Weights of a small GPT-style language model, trained from scratch on English Wikipedia: RMSNorm before each block, capped logits.
Each number is 128 + 24 x the weight over its row's rms, rounded and kept within 0 to 255. Layers, rows and columns count from 0. The size above them is the row's rms in percent of the matrix's.

# layer 7 MLP down (transposed), 384x96, rms 0.231, rows 263-298, columns 0-95
size [101  89  91 106 100  88  98 117 105  92 105  99  94 121  89  92  95 101  90  91 108  98  96 114 109  86  80  99  92 100  94  91  97 104  98 101]
[[114 121  92 101 155 135 142 131 125  52 111  96 129 127 128 124 130  89 160 110 107 156 133 162 126  68 143 134 153 114  98 103 140 130 124 129  86 156 134 104 125 146 163 152 139 126 121 126 126 108 133 156 133 135 168 154 122 141 129 163  70 158 116 141 135 114 117 127 152 154 115 124 130 103 109 106  74 159 145 185 108 143 112 101 165  88 139 129 156 135 100 139 126  95 138 129]
 [100 117  95 114 127 123 156  91 105 115 115  93 171 125 130 107 146 133  96  92 129 167 159 139 126 155 104  86 146 110 107 166 139 134 168 120 169 146  91 140 133 120 137 157 140  96 151 114 132 143 105 108 127 170 112 133 105 134 117 171 118 149 174  99 127 123 112 104 158  88 163  94 123 142 154 107 110 122 119 109 127 126 144 140 160 141 144 128 149 160 115 120 156 136 180 185]
 [125 117 114 104 148 171  91 139 137 148 115 127 126 125 112 156 153 119 181 158 151  97 132 121 176  93 148 117 127  92 134  59 116 101 137 145 146 103 115 114 134 130 112 138 154 136 139 114 129 113  97 115 159 157 146 180 120 115 155  94 129 126 139 113 147 130 140 101 107 143 158  86 102 127  68 158 101 103 147 152 114 126 130 133  83  88 156  96  90 131 127 132 115 128 108 103]
 [116  78  97 128 119 125 131 128 137 153 122 140 132 136 141 117 169 112 109 126 141  88 179 141 141 109 152 127 121 142 138 116 142 130 144 133 122 181 168 102 104 121 157 119 108  70 117  98 138 133  99 142 115 114 153 123 183 159 147 140 106 129 113  96 142 143 119 138 150 127  85 118 154 159 161 118 110 126 162 134 156 148 142 128 141 143 140 171  99  71 138 115 182 143 107 179]
 [128 110 185 113 114 131 179 135 118 129 114 114 128 109 123 144 139 145 141 112 140 158 129 102 162 147 101 111 152 131 157  97 105 105 157 120 119  64 101 136 145 121 147 107 121 147 154  98 110 144 148 166 127 136 112 166 118 123 152 144 130 118 100 126 108  86 161 174 109 156 109 128 130 135 122 128 142 123 181 101 143 149 146 103  73  78 137 101 149 114  97 150 161 155 159 109]
 [146 173 150  78 101 108 129 103 141 115 123 153 136 119 121 126 129 107 112 101 118 138 138  70 175 168 119 120 128 109 143 122  90 153 116 138 104 141 122 127 131 151 154 130 158 103  97 119 144  81 114 127 147 126 138 145 148 136 122 152 104 142  82 150 129 160 170 133 138  96 119 159 158 133 140 145 148 138  99 158 156  73 134  95 127 102 124 136 169 121  57 121 154 105 108 124]
 [129 152 116 163 131 106 129 155 127 152 120 140 108 146  82 133 152 127 125 156 129 143 127 102 108 137 103 113 120 129 110 164 110  72 101  93 154 150 108 130 163 130 147 131 112 110 121 174 120  99 164 124 169 209 158 128 137  92 134 125 105 145 164  66 161 122 133 122 129 105 139 133 115 121 120 133 147 122 144 108 142 101 157 135 134 113 161 141 151 154 171 107  87 102 153 108]
 [148 141 169  88  92 169 143 135  94 115 142 119  93  90 123 136  92  97 120 139 127 151 127 157 144 137 152 132 133 144 118 145 134 139 145 145 148 112 129 144 158 101 108 158 219  87  85 101 164 133 117 116 124 103 139 147 105 137 115 133 166 103 101 107  93 110 139 161 136 152 124 148 153 158 108 139 106 122 122 130 103 155  92 101  86 144 112 111 129 140 111 100 149 130 136 106]
 [120 119 110 115 104 133 142  95 126 104 113 155  88  92  90 107 153 119 141  80 129 156 123 114 107  91 100 120 128 165 115 124 121 139 138 154  90 151 168 147 147  91 150 128 176 108 105 114 113 142 113 173 114  98 178 132  89 112 123 135 146 107 128 130 148 168 136 127 119 102 125 146 162 121 172 169 137 123 146 157 131 134 111 133 110 114 122  92  87  86 138 110 168 142 166 139]
 [152 130 135 145 133 106 163 152 132 142 125 151 150 142 179  98  80 146  84 119 136 111 119 112 172  96 108 159 139 107 115 122 118 108 104 124  85 144 148 128 143 162  96 168 159  64 150 119 137 150 135 156 169 116 128 135 179 122 108 132  83 118 117 106 126 104 108 140 132 110 121 111 127 164 106 146 141 137 121 122 164 131 146 132  75 132 153 123 143 165  85 117 100 102 119 127]
 [122 158 129 164 102 115 125 133 117 148 125  96 149 117  87 102 113 141 167 163 120 114 114 127 129  83  88 145 119 108 110 164 144 107 102 197 153 136 113 128 121  84 101 131 140 133 132 157  95 125 138  99 137 123 165 150 135  93  88 121 137  95 113 160 182 138 127  89 155 125  89 108  97 109 115 116 153 150  91 170 112 119 124 109 162 147 125 127 146 104 142 104 117 118 129 103]
 [167 155 135  94 104 155 135 156 164 109 119 130 124 126  85 125 145 132  98 124  97 135  97 169 159 139 141 108 149 136 142 125 148 142 132  75 122 175 167 152 108  99 112 126 116  97  81 136 139 105 127 137 130 167 137 145 174 111 141 194 119 125 118 125 127  83 132 137 142 154 125 103 163 142 154 137 111 131 126 141 137 100 136 129  84 131 129 103 112 147  93 176 162  96 117 143]
 [170 177  99 160 117 122 101 128 125  89 128 181 129 140 135 147 173 117 131 152 108 143 156 106 166 123 131 116 137 107 133  87  94 104 118 144  62 132 127 132 144 101 140 144 128 133 128 151 147 143 141 153 141 173 137 100 153 125 119 141 112 135 106 131 135 100 103  89 116 137 116 142 101  98 117 122 135 171  70 129  94 104 180  83 124 150 120 114 137 158 101 138 132 108 139 107]
 [106 111 115 136  92 128 163 121 133 136 113 125  88 152 143  89 156 136 153 121  75 114 147 157  91 131 151 134 170 129 119 121 153 116 147  97 150 107  89 122 135  93 154 140 161 125 142 192 137 119 146 151 114 130 171 134 113  95 136 148 115 162 162 134 115 102 112 112 159 165 142 143 180 167 154 120 116 153 147 141 161 129 119 171 102 143 131 118 146 142 175 153 143 144 134 136]
 [122 141 148 136 110 108  86 155 111 115 120 149 105 139 115 110 177 155  70 146 117  81 137 139 111 153 131 144 160 152 142 125 103 129 160 144 145 140 152 111 135 129 143 116  92 147 135 145 127 156 132  81 123  86 101 145 155 149 140 103 130 138 114 115 103 128 121 109 139 126 199 113 160 110 118 108  81 134 124 115 137 169  88 109 130 124 131 123  75 112 122 117 136  76 177 111]
 [144 125 154 119 108 143 138 139 161 153 123 117 100 146 104 133 126 111 109 123 136 128  96  82 135 146 133  79 129 123 133 151  94 128 154 110  82 205 143 131 121  89 117 120 105 107  96 106 130 133 120 125 144 143 107 104  58 149 117 113 126 134 118 107  73 184 112 123  92 123 119  82 160 136 112 119 118 109  84 161 113 107 156 139 129 142 112 104 108 150 141 107 128 133 154 108]
 [154 151  99 143  78 116 108  85 151 133 151 159 132 112 112 129 122 155 106 154 131 125 103 103 137  96 157 120 136 145 131 147  98 125 139 164 139 165 172 125 164 153  77 113 110 122 123  97 130 138 130 123 165 167 107  72 122 127 120 119  94 103 113 164 138 101 112  96  81 121 124 109 158 150 130 110 115 136 110 128 139 129 144 167 199  89 118 128 116 117 104 137 154 112 115 115]
 [108  98 142 114 116 170 162 120 108 130 110 125  96 115 121 153 181 130 107 109 140 110 123 143 112  97 122 133 121 174 155 117  95 169 130 138 132 136 145 147 109 117 139 185 134 130 116  76 131 115 183  96 133 141 131 108  69 151 118 149 148 149 108 135  93 144 134 181 118 150 144 148 101 172 131 154  94 110  98 108 162 119 106 122 121 109 137  90 105 119  96 152 130 113 126 106]
 [131 145 122  61 138 128 104 116 153 128 138 123 137 156 148 104 124 162  90  92  83 130  92 134 101 118 150 141 142 147 149 159  99 147 119 130 144 147 132 102 201 164 120  91 115 129 151 116  92  83 105 137  98 136 150 168 136 174 126 130  91 138 117 138 141 114 116 158 151  80 132 157 135 116 105 147 160 140 128 114  98 117 107 126 151 159 124 104 127 151 132 139 129 119  84 139]
 [149 141 121  99 114 128 107 100 163 126  97 139 134  99 163 111  89 117 118 141 106 160  94 162 101 139 138 149 151  90  95 150 111  84 117 124  97  94 137 170 137 122 134 108 151 144  92 147 140 123 133 126 133 126 125 141 130 123 108 162 145 124 136 114  94 140  99  95 173 102 162 152 184 144 143 137 129 137 129 116 123 108 121 109 117 190 160 137  96  82 133 118  70 122 105 145]
 [151 131  79 133 121 108 100 187  71 121 129 122 153 118 142 145 169 128 172 119 137 145 149  71 124 121 129 107 104 134 126  88 144 158 150 120 133 114 102 166 100 106 155 118 104 125 118 123 115 129 104 128 130 157 111 131 144 161 146 119 146 109 158  74 129 109 112 102 118 101 164 120 158 127 152 156 131 109 151 117 143 131 144 127 115 116 136 133 104  61  98 171 138  89 139 154]
 [112 118 144 184 157 117 150 112 101 158 129 129 137 127 167 158 121  83  73 142 108  86 124 158 114 101 155 194 113  85 147 139 145 125 100 155  97 131 134  91 137  86 104 116 123 113 134 129 101 157  89 125 133 114 110 113 178 152 144 121  95 133 145 110 133 159 118 125 181 118 120 115 139 109 144 175 149 129 148 120 148 110  95 135 114 129 135 140 120 134 146 125 101 134  94 119]
 [164 159 123 113 182 113 105 117 147 118 172  84 130 140 141 123 138 160  95 151 148 121 108 103 137 130 117 129 118 101 143 113 113 151 108 167 142 110 128 103 116 135 128 135 100  83  84 140 151 161 104 113 134  79 130 133 135 155  93 136 114 134  94  62 127 105 110 130 145 116 140 148 120 128 137 155 133 106 152 105 169 157 114 133 136 140 137 178  81 134  99 120 139 124 122  66]
 [126 140 123 118 134 165 128 141 122 133 140 104 107 138 178 147 158  79 129 153  84 125 118 166 149 128 119 117 103 126 199 164  97 120 119  99 123 151 148 116 117 109 152 131 161 114  87 154 122 148 118 127  88 128 134 131 179 142 142  80 137 171 121 122 155 133 148 123 164 157 149 104 131 120 130 123 144 133  98 194 127 105 111 156 100 140 136 165 121 157 137 105  90 142 128 117]
 [156 145 123 122 153 132 172  76 112 112 131 113 137 121 141 117 127 119 125 188 117 142 144 108 119 141 123 108 115 111 142 157 130 134 113 140 126 171 124 144 177  97 115 136 135 166  91 168  99 164 137 115 119  84 165 140  91 126 139 181 155  84 117 123 124 141 126 109 121 147 146 140 143 147 113 107 124 118 147 123  79 110  98  89 158 130 134 187 112 121 138 102  79 147 114 145]
 [145 113 183 119  81 101 143 126  97 118 136  94 126  85 108 117 141 146 157 116  99 145 131 136 152 179  98 124 147 170 123 142 125  88 121 132 103 121 123 100 141 128 116 127 144 132  98  68 133 138 172 135 131 125 129 162 130 166 118 123  94 108 169 176 149 105 131  80 130 176 127 124 136 120 134 115  93 140 122 169 103 101 133 149 133 111 139 122 174 121 172 134 111 131 120 135]
 [ 70 142 114 124  99 122 105 126 144 138 148 142  97 150 121 128  92 111 120  96 118 164 175 121 135 169 142 100 118 137 170 158 136 128 129 128 128 132  96 153 170  82 140 106 123 181 152 157  91 123 101 157 103 132 164 134 143 123 152  95 143 109 109 111 117 168 139 100 149  99 150 144 148 109 168  97 135 124 145 133 183 136  90 136 122 140 110 136 111 130 105  97 161 129  97 125]
 [131 106 175 139 167 118 143 161 160 117 168 131 144  96 133 140  98  81 130 156 120 140 113 119 130 166  98 154 107 123 107  97 115  98 115 195 106 121 151 116 164  87  99 164 118  89 137 117 146 137 160 107 131 152 137 162 103 109 144 162 131  98  99 168 135 115  87 128 121 129  95 122 132 137 125 121 125 144 149 103 125 141  67 118 140 127 134 118  96 121 127 141 123 121 108 172]
 [ 75 134 153 115 111 120 132 164 119 121  91 100 130 113 120 110 112 112 106  98 167 164 126 135  93  88 122 152 135 168 126 124 132 193 129 128 159 110 165 128 122 163 130  52 111 124 114 131 130 139 130 121 160 137 121  99 155 110  77 127 101 111 101 157 118 164 174 103 123 118 110 120 155 131  95  90 124 110 104 131 131 128 152 147 164 108 144 120 129 111 163 155 122 140 119 122]
 [132 121 161 135 125 130  47  87 144 150 120 109 102 155 104 149 132 143 166 105 124 121 103 125 149 114 151 123 138 138 144 125 153 118 139 156 156 161  84 114 162 132 101 112 122 127 111  96 137 132 109  84 106 136  69 152  71 110 142 146  91 147 110 133 112  99 142 127 132  60 147 102 115 131 125  95  86 141 146 107 131 117  96 130 105 112 114 117 152 149 144 136 144 148 116 112]
 [144 138 131 132 135 128 150 116 119  97 142 110 142 126 130 130 134 118 150 107  69  93 126  94 116 154  95 158 139  84 126 161 120 145 129 134 115 139  98 134 124 140 121 139 190 111 128 105  81 130 115 154 114 103 116 128 129 152 110 167 122 121  81 118 105 123 139 172 138 122 146 148 157 108 180  98  61 108  69 134 102 109 119 128  90 127  98 133 108 155 117 160 109 135 134  93]
 [107  98 150  71  94 101 164 138  70  98 113  87 141 123 181  89 127 134 112  95 123 104 121 104 109 138 111 118 168 139  95 147 114 149 153 133  86 136 135 115 110 128 110 168 139 137 146 134 108 121 117 186 155 110 103 150 120 151 171 149 123 121 136 109 125 114 113 109 143 149 124 119 129 163 134 128 134 148 116 133 135 133 108 111 138 136 121  76 112 117 126 114 143 164 151  64]
 [130 171 108 128 130 155  67 144 114 137  85 136 152  96 140 126 125 150 119 181  93 119 153 130 137 117 119 116 136 105 160 110 101  97 142 157 155 130 118 141 138 106 149 102 113 138 132 153 131 123  73  99 180 126 150 172 126 129 149 108 144 139  74 158 127 135 135 155 131 151 156 132 179 113 121 110 131 144 165 122 156 123 156 141 120 135 137 177 122 178 123 126  97  97 129 112]
 [135 155 132 143 140 132 150 133 136 114 123 135 128 142  92 120 142 142 162 143 150  85 103 102 117 100 132 103  77 127 126 109 119 131 145 141 122 110 126 147 162  74 138 166 124 118 129 107 146  99 118 100 101  85 120 145 133  99 128 124 171 159 101 143 144 145 120 121 136 148  72 170 169 140 122 113 100 135 156  69 129 139 119 134  87 128  97  96 128 123 102 173 195 114 115 141]
 [159 129 149 152 103 132  94 141 166 137 138  98  87 146 146 154 151 113 124 162 116 107  98 151  81 118 131  97 141 156 160 145 122 155  90  72 138 129 124 101 125 140 179 134 118  85 149 158 152 114 119 146 152 169 156 144 140 112 134 127 133 180 143 145 117 113 104  84 125 136 127 109 136 104 125 145 102 165 106 170 137 134 153 122 116 154 136 137 112 187 152 116 135 141 100 136]
 [147 172 126  93 166  97 132 129 147 130 142 105  98 113 154  92 105 126  83 124  77 111 143 124 125 125 146 134 137 105 157 124 126 126 135 109 128 121 139 119 114 147 143 102 110 132 151 130  77 117 143 134 104 114 116 101 108 102  85 153 115 104 143 120 112 125 185 129 162 125 152 148 164 150 175 142 129 126 110 170 122 124  99 157 134 106  76 118 157 189 149 124 171 138 129 166]]
# layer 7 MLP up, 384x96, rms 0.293, rows 264-299, columns 0-95
size [ 86 102 101 106  90  96 111 108  89  98 101  97  99  86 106  99  94  93  90 111  97  89  94 108 102 106  96  99 103  95  97  99 103 107 108  98]
[[156 154 137 111 168 118 150 148 131 142 129 118  83 124 176 165 143 140 112  93 135 135  94 126 109  88 140 173 111 106 142 114 100 147 147 150 129  87 152 114 105 130 113 122  80 115 130 115  89 163 163  80 139 116 130 153 133 119 132 124 145 109 149 119 169 144 112 133 165 126  77 155 121 124 124 136 142 130 137 115 128 109 134 128 106  87 116  83  82 110  82 142 146 149 107  84]
 [121 112 111 125 152 143 127 161 139 140 150 175 107 139 165 146 141  93 100 144 109 149 167 180 112 152 155 146 135 146 147 152 128 111 150 105 151 121 146 134 136 139  94 113  87 145  68 133 116 143 124  95 125 149 136 165 152 112 121 117  88 125 149 151  93 187 164 142 170 157 132 169 154 154 120 157 153 118 128 151  95 127 105 135 135 174 140 124 146 130 113 144 141 139 142 165]
 [144 117 117 122 114 131 141 172 141  76 149 130 119  93 162 136 120 114 114 118 151 138 133 117 150 150  92 114 162  95  60 164 141 117 133 114 113 116 138 128 138 139  78 109 130 115 179 154 113  95 105 120 136 118 152 128 135 108 170 160 184 141  92 129 136  83 135 106 127 102  97 107 130 141 134 105  85 160 150 123 124 107 113 133  86 140 103 146 127  82 119 157 131 114 119 156]
 [136 205 117 126 130 112 139 106 112 129 141 100  83 114 158  94 161 130 155 124 149  96 137 149 133 137 129 138 100 185 108 132 109  91 143 154 158 111 158 110 124 121 106 116 139 129 134 145 136  97 113 160 148 121 100 151 113 176 130 145 185 118 139 145 157 148 120 152 120 149 120 119 124 114 157 149 138 107 163 123  78 124  95 140 118 106 116  94 161 113 128 184 114 162 125 112]
 [134 102 128 110 157 153 105 125 106 129 163  97 140 153 135  92 109 118 117 108 123 120 112  94 111 110  95 112 171 114 122 125 138 143  99 135 104 171  74 112 122 159  71  90  78 151  97 122 120 130 136 114 119 122 144 150 152 104  85 112 168 171 139 150  99 101 121  99 142 110 142 113 150 190 111 143 144 125 102 154 148 127 138 141 123 129 105 123 150 105 158 102 158 121 108  98]
 [106 135 115 102 136 104 104  73 162 154 125 191 145 161 105 159 112 174 121 146 133 125 157 121 126 121 137 158 103  90 152 121 160 118 148 114 150  86 164 119 136 142 143 132 122 135 135 187 148 104 150 131 151 121 102 133 102 117  89 174 123 133 121  78 142 135 108 134 128 101 133  99 136 101 150 136 135 124 170 139  98 114 120  87 109 108  93 121 169 140 133 147  97 151 136 130]
 [135 115 121 127 106 144 129 128 103  91 147 139 119 114 147 168 179 132 157 106 137 125  68 107 152 138 161 124 155 140 125 158 156 110 128 166  92 170 155 149 160 156 157 166  96 123 131 153 128 128 158 113 106  93 120 117 139 133 123 133 146 188 135 113 127 147 113 119 134 164 124 104 130 141 125  98 120 187 104 150 139 104 103 139 107 126 121 116 173 106 168 138 130 181 106 146]
 [161 144 102 141 122 112 101  97 119 119 144 123 134 156 177  97 169 137 144 113 148 138 168  81 145 127 144 139 134 162 141 153 175  94  72  95  92 124 123 136 118 154  84 141 150 141 116 153 132 152 109 162 116 111 115 124 121 152 119 113 140 157  93 155 141 132 100 134 154  76 129 126 138 142  84  87 144 106 141 119 124 122 142 148 163 171 156 131 164 139 152 103 148 116 124 105]
 [ 99 149 111 118 143 111  94 175 161  96 136 142 154 172 115 135  95 103 118 123 120 159 117 113 124  97 120 104 117 117 131 151 164 173 163 133 142 151 123 136 126 124 123  74 119  87 123 173 132 150 174 108 131 135 136 140 111 132 101 122  97 135 139 121 101 134 156 140 110  88 172 127 147 183 163 130 164 152  95 152  94 129 148 146 131 140 141 116 152 105 145 120  99 128 178 150]
 [ 68 130 107 124 109 146 101 150 136 144 127 146 151 158 151 137 115 150 135 158 157 106 125 190 117 129 112 145 175  90 169 117 143 131 127 155 142 164 109 174 113 168 147  86 130 121 100 123 138  97 120 121  89 145 133 164 123 126 118 136 148 136 149 107 129 141  95  96 131 139 131 153 130 171 149 138 137 118 126 181 111  96 130 139 125  75 144 125 150  90 159 134 161 152 110 126]
 [105 159 107 116 142 150 142 103 162 117 155 142 143 157 102 119  90 211 106 124 135 140 119 106 127 151 117  89 142 142 123 127 131 181 168 138 121 100 131 175  99 109 147  84 143 101 128 109 116 155 148 166  89 127 101 144 126 134 135 110 137  89 107 111 136 160  96 129 114 127  82 114 111 168 121 125 166 130 141 147 160 123 126 154 146 149 145  87 153 134 132 150 155 138 130 140]
 [101 128 110  91 151 138 126 145 115 167 150 103 113 124 129 108 109 157 109 130 138  81 145  97 117 162 120 111 155 158 162 125 146 156  83 149 135 142  96 152 135 158 132 112 115 127  75 123 146 114 127  92 116 149 150 165 142  84 137 125 138 147 123  97 102 175 134 149 169 113 110 116  99 134 157 121 155 142 144 151 111 130  99 132  99 141 146 119 160 106 167 164  68 169 122 140]
 [100 154 100 146 126 119  81 162 137 147 124 155 160 186 118 140 171 130 110 122 115 113 161 106 132 115  92 131 128 160 128 121 152 129 151 145 120 164 137 152 133 151 137  87 130 107 134 116 176 163 108 138 122  70 139 192 126 105 139 125 118 139  92 136 135 110 106 150 133 124 125 162 104 142 123 127 185 124 177 150 102  89 144  86 123 122 157 132 124 126 138 134 129 129 156 101]
 [168 143 105 142 146 139 142 131 134 128 118 109 135 131 120 131 155 194 131  98 132 125 107 101 135 126 107 130  87 143 119 172 114 131 168 114 127 148 151 146  91 174 172 114 140 169 132 135 106 157 131 114 136 139 119 127 136 152 102 135 153 120 120 127 122 101 126 107 133 117 144 168 158 122 124 139 137 167 115 148 169 104 141 188 106  68 123 103 182 102 139  94 161 110  93 105]
 [124 110 122 131 142 163 120 120 122 121 159 133  80 179 142 138 127 125 105 157 148 137 116 151 118  93 120 119 118 129 124 121  89 129 108 137 103 182  77 153 126 174 143 112 139 182 101 147 177 182 121 143 150 140 127 152 112 118 105 154 122 125 143 123 115  88 102  93 116 158 152 104 133 113 161 176 157 129 112 150 150 155 149 122 116 107  88 130 146 133 165 158 118 115 141 150]
 [148 106 108 117 162 169 123 104 139 141 133 125 132 134 130 152 153 149 161 145  90 140 182 134 133 126 143  90 103 141 112 117 115 131 124 168  99 112 115  75  95 142 108 129  77  91  74 160 117 112 120 132 143 103 143  97 117 128 135 163 118 135 145 142 139  95 155 119 153 108 160  98 166 127 100 143  90 117 150 151 125  81 142 136 137 138  69 125 101 113 149 117 111 113 107 159]
 [131 123 125 118 157 130 115 145 158 126 168 186 136  99 103 137 114 118 136 132 165 163 135 105 155 114 120 106 173  96 124 135 119 158 145 144 153 133  99 120 146 141  98 143 107  84 125 138 136 121 152 161  96  90 140  98 112 113 139 194 112 125 113 112 100 117 112  97 114 133 167 158 115 123 116 152 113 133  76  88 123 180 117 112 103 102 112 103 109 170 154  99 132 146 131 107]
 [142 117 108 149 173 148 119 182 149  86 156 103 119 123 132 123 138 175 135 119 148 103 128 131 106  97 103 149 127  88  98 140 149  59 154 113 121 155 128 133 143 109 133 111 137  99 150 148 124 117 123 141  85 137  88 164 104 129 143 176 124  88 101 135 107 128 113 125 149 130 110 125 120 143 175 123  95 118 118  86 151 140 167 159 134 132 120 107 109 115  88 111 144 153  84 120]
 [140 119 134  87 139 147  97  72 127 130 137 156 134 129  95 102 109  75 154 110 126 127 125 160 136 143 143 179 143 153 112 127 126  96 149 133 171 137 148 139 123 154 163 144 177 123 139 132  81 111 147 142  87 101  80 124 139  87 109  95 108 140  99 125 129 112 145 105 148 132 126 133 112 184 153 146 154 127 111 106 126 153 126 124 118 112  92 140 119 112 161  88 108 158 106 156]
 [151 130 118 109 153 113  97 125 156 125 151 161 123 111 176 134 134 117 122 115 154 147 119 129  64 106  90 186 119  59 150 134 128 101 127 122 154 129 138 105 115 144 126 122 137 173 104 131 157 170 144 127 165 105 132 132 129 144  93 169 128 111 130 109 138 115 137 147 142 135 123  98 153 134 111  87 109 165  76 172 144 121 139 117 125 118 118 126 147 160 124 118  99 163  90 100]
 [135 145 131 164 130  82 160  81 122 137 150 107 128 145 134 118 123 118 159  99 114 129 142 127 114 132 102 122  56 142 111 119 166 116 129 105 153  95 110 136 110 171 120 100 131 105 137 148 135 139 121 113 136 100 107 126 154 151 147 132 131 166 142 119 141 162 136  96 124 107 162 103 124 101 105 124 111 104  91  80 127 129 128 144 141 208 130 179 185 147 131 121 128 134 156 116]
 [114 110 150 119  89 162 121 108 155 136 135 147 124 135 137 145 127 128  83 150 177 115 131 135 126 134 147 139 134 147 103 168 114 182 151 129 164 159 137 171  86 137  97 119 137 142 145 117 114 199 117 118 121 103 155 154 138 116 118 110 144 138 134  83 138 152 140 107 148 132 115 165  98 125  93 181 139 156 129 183 146  87 152 101 115 159 146 121 114 115 130 137 142 102 110 153]
 [107 151 101 103 150 159  89 115 122 113 130  89 146 191 173 142 123 112 167 119  96 120  69 127 122 139 114 110 157 136 152 113 103  96 148 132 106 133 130 143 110 122 108  99 156 103 126 114 104 125 167 152 117 119  89 119 164  90 136 131 135 109 107 106 155 143 165 148 137 146 130 103 123 155 164 143 110 124  78 145 105 113 122 140 111  81  76 136 142 122 148 147 111 131 109  92]
 [135 153 107 113 105 149 118 113 122 122 145 113 126 120 135 111 111 148 125 120 143 137 207  93 111  93  90 135  50 117 116 143 133 109 155 133  86 111 140 143 116 156  95 132 128 124 134 110 166 110 122 131 135  94 131 137 131 114 174 193 150 106  93 113 155 153 116 139 145 107 136 110 154 105 131 102 119 108 121  93  87 107 158 144 147 108 130 125 117 136  87 148 149 132  79 133]
 [123 136 137  95 108 114 129 120 101 179 154 156 142 168 199 112 155 145 133 105 134 134 154 183 141 168 131 103 120 163 100 123 141 147  94 119 118 151 114 124 130 134 170  78 137 126 172 112 125 111 138 119 110 117 143 111 106 171 178 164 173 141 123 126 161 125 134 159 153 130  78 111 168 111 174 109 123 123 124 143 132 116 140 151 111 129 130 122 114 106 133 111 123 118 116 121]
 [122  85 112 148  76 145 145 132 135 134 131 116  74 161 151  95  99  96 107 140 139 128 159 166 120 137 129 113 134 152 115 144 154  72 133 120 147 159  67 155 116 116  90 114 145 109 115 167  96  82 152 117 115  84 137 149 141 104 151 131 130 134 116 118 110 100 141 104 153 134 139 125 108 126 104 124 139 136 109 125 152  96 157 161  60 148 118 136 148 121 124  88 135 142 127 122]
 [118 147  93 158 160  97  97 112 125 125 124 152 152 147 149 166 115 125 138 141 123 102 133 112 179 140 114 144 129 159 114 139 131  90 155 147 189  85 139 105 134 147 108 133  87  99  92 134 128 147 122 104 130 146 141 138 129 127 145 107 114 161 121 140 141 107 152 109 138 140 177 164 180 113 137 157 117 135 132 145  88 106 122 134 142  78 130 152 171 120 147 164 158  89 164 103]
 [ 93 137 124 143  95 107 125  94 156 119 129 150 155  86 118 148 101  85 117 126 123 188  80 142 105 147 121 111  91 123 104 164 135 102 114 118 106  87 134 102 161 145 109 136 117 106 125 146  76 136 120 111 158 140 136  79 111 108 109 194 122 131 159 104 161 122 136 117 113  99 104  95 124 111 132 130 146 122 125 118  83 139 155 143  94 138 103 118 124  92 126 100 147 127 107 107]
 [123 134 116 109 134 110 102 142  80 144 153 149 117 150 161 154 105 188 151 136 188 127 125 126 144 101 105 104 127 113  85 116 128 163 131  68 151  77 128 123 132 127 149 159 119 135 104 105 158 130 146 124 145 110 113 111 139 118 143 134 159 113 102 138 136 115 127 125 146 131 108 162 146 137  88 141 108 165  87  86 142 144 160 149  92  91 141 127 140 129 131 113 178 143 135  84]
 [106 188 128 132 108 109 125 140  98 151 137 140 150 123 138 120 122 126 154 158 100 153  72 155 134 112 131 194 168 145  95  99 157 157 151 108 126 131 119 146  99 148 117 126 154 121 157 131 161 144  99 156 120 146 102  90 142 107 125 158 157 135 149 149 123 132  98 107 121 153 140  92 155  98 147 162 114 117 128 108 111 152 140 108 160 159 129 138  77 114  92 157  88 113 126 129]
 [130  81 121 116 141 190 145 103 117 131 139 163 148 127 166 137 157 143 133 136 120 148 172 168  94 132  97 120 133 112 104  97 144 129 112 155 107 110 147 154 122 110 159 100 124 119 140 136 119 122 129 109 166 153 146 112 130 138 152 181 112  62 132 120 158 152 168  99 107 159 109 148 140  82 138 115 165 114 139  92 167 137 125 143 111 151 147 153 136 148 169 146 118 110 144 113]
 [133 135 101 143 154 118  91  98 118 112 162  98  91 159 133  99 143 111 149 112 133 133 166 101 119 107  83 135 111 173 135 108 139 116 133 111 111 148 139 137 121 128 129 115 100  80 108 159 105 155 115 122 133 155 111  95 139 116 138 170 110 107 101 158 169 180 182 172 157 149 102 144 134  94 115 130 101 132 100 129 100 146 123 118 148 142 121 155 121 116 123 103 156 173 133 175]
 [152 170 120 113 126 133 115 108 104 147 134 123 109 126 133 162 112 109 146 167 121 137 112 127 135  91 152 147  78  93 107  87  87 122 162 167 148 135 161 116 115 136 102 133 158 161 123 123 169 102 128 126 156 107 122  90 148 126 144 128 121 132 130 152 144 103 120 141 132  95 113 138 152 101  93 153  98  96 102  87  94 138 153 141 105 163  90 116  69 156 113 184 126 137 119 123]
 [123 117 105  86 118 134 119 116  93 147 138 151 122 170 115 108 116 126 100 156 105  88 132 126 137 104 111 159 145 141 117 113 153 118 129  96 104 159 109 163 108 147 110 129 163 111 125 134 131  47 136 121 118 121 110  78 103 158 131 127 167 133 126 149 109 158  91 104 106 160 105 108 114  89  70 170 126  97 103 101 134 155 170 111 127 111 108 111 125 140 115 105 101 106 117 133]
 [146 140 117 142 121 106 114 134 133 129 127 166 100 148 193 174 124 153 121 121  67 168 159 105 111 122 107 152 132 128 147  94 138 116 142 147 109 127 162 147 126 131  98 143 114 121 108 121 140 133 107 143 158 117 152 152 107 107 124 104 134 189 160 129  95 115 189 124 109 154 126 110 136  95  93 114 160 133 165 127 118 136 167 103 141 121 144 120 164 115 100 183 130 121 156 120]
 [115 100 117 159 132 147 105 132 124  97 147 113 153 152 124 162 119 135 138 127 100 152 132 146  58 132  84 189 117 116 116 132  97 123 138 149 153 166 164 151 138 136 119  89 166 113 129 141 138 141 102 122 111 146 120 146 116 159  97 118 114 131 115 118  90 147  99 121  68  80 138 147 126 129  94 100 120  80 153 129  91 152 113 189 118 131 149 138 131 141 137 146 116 147 130 112]]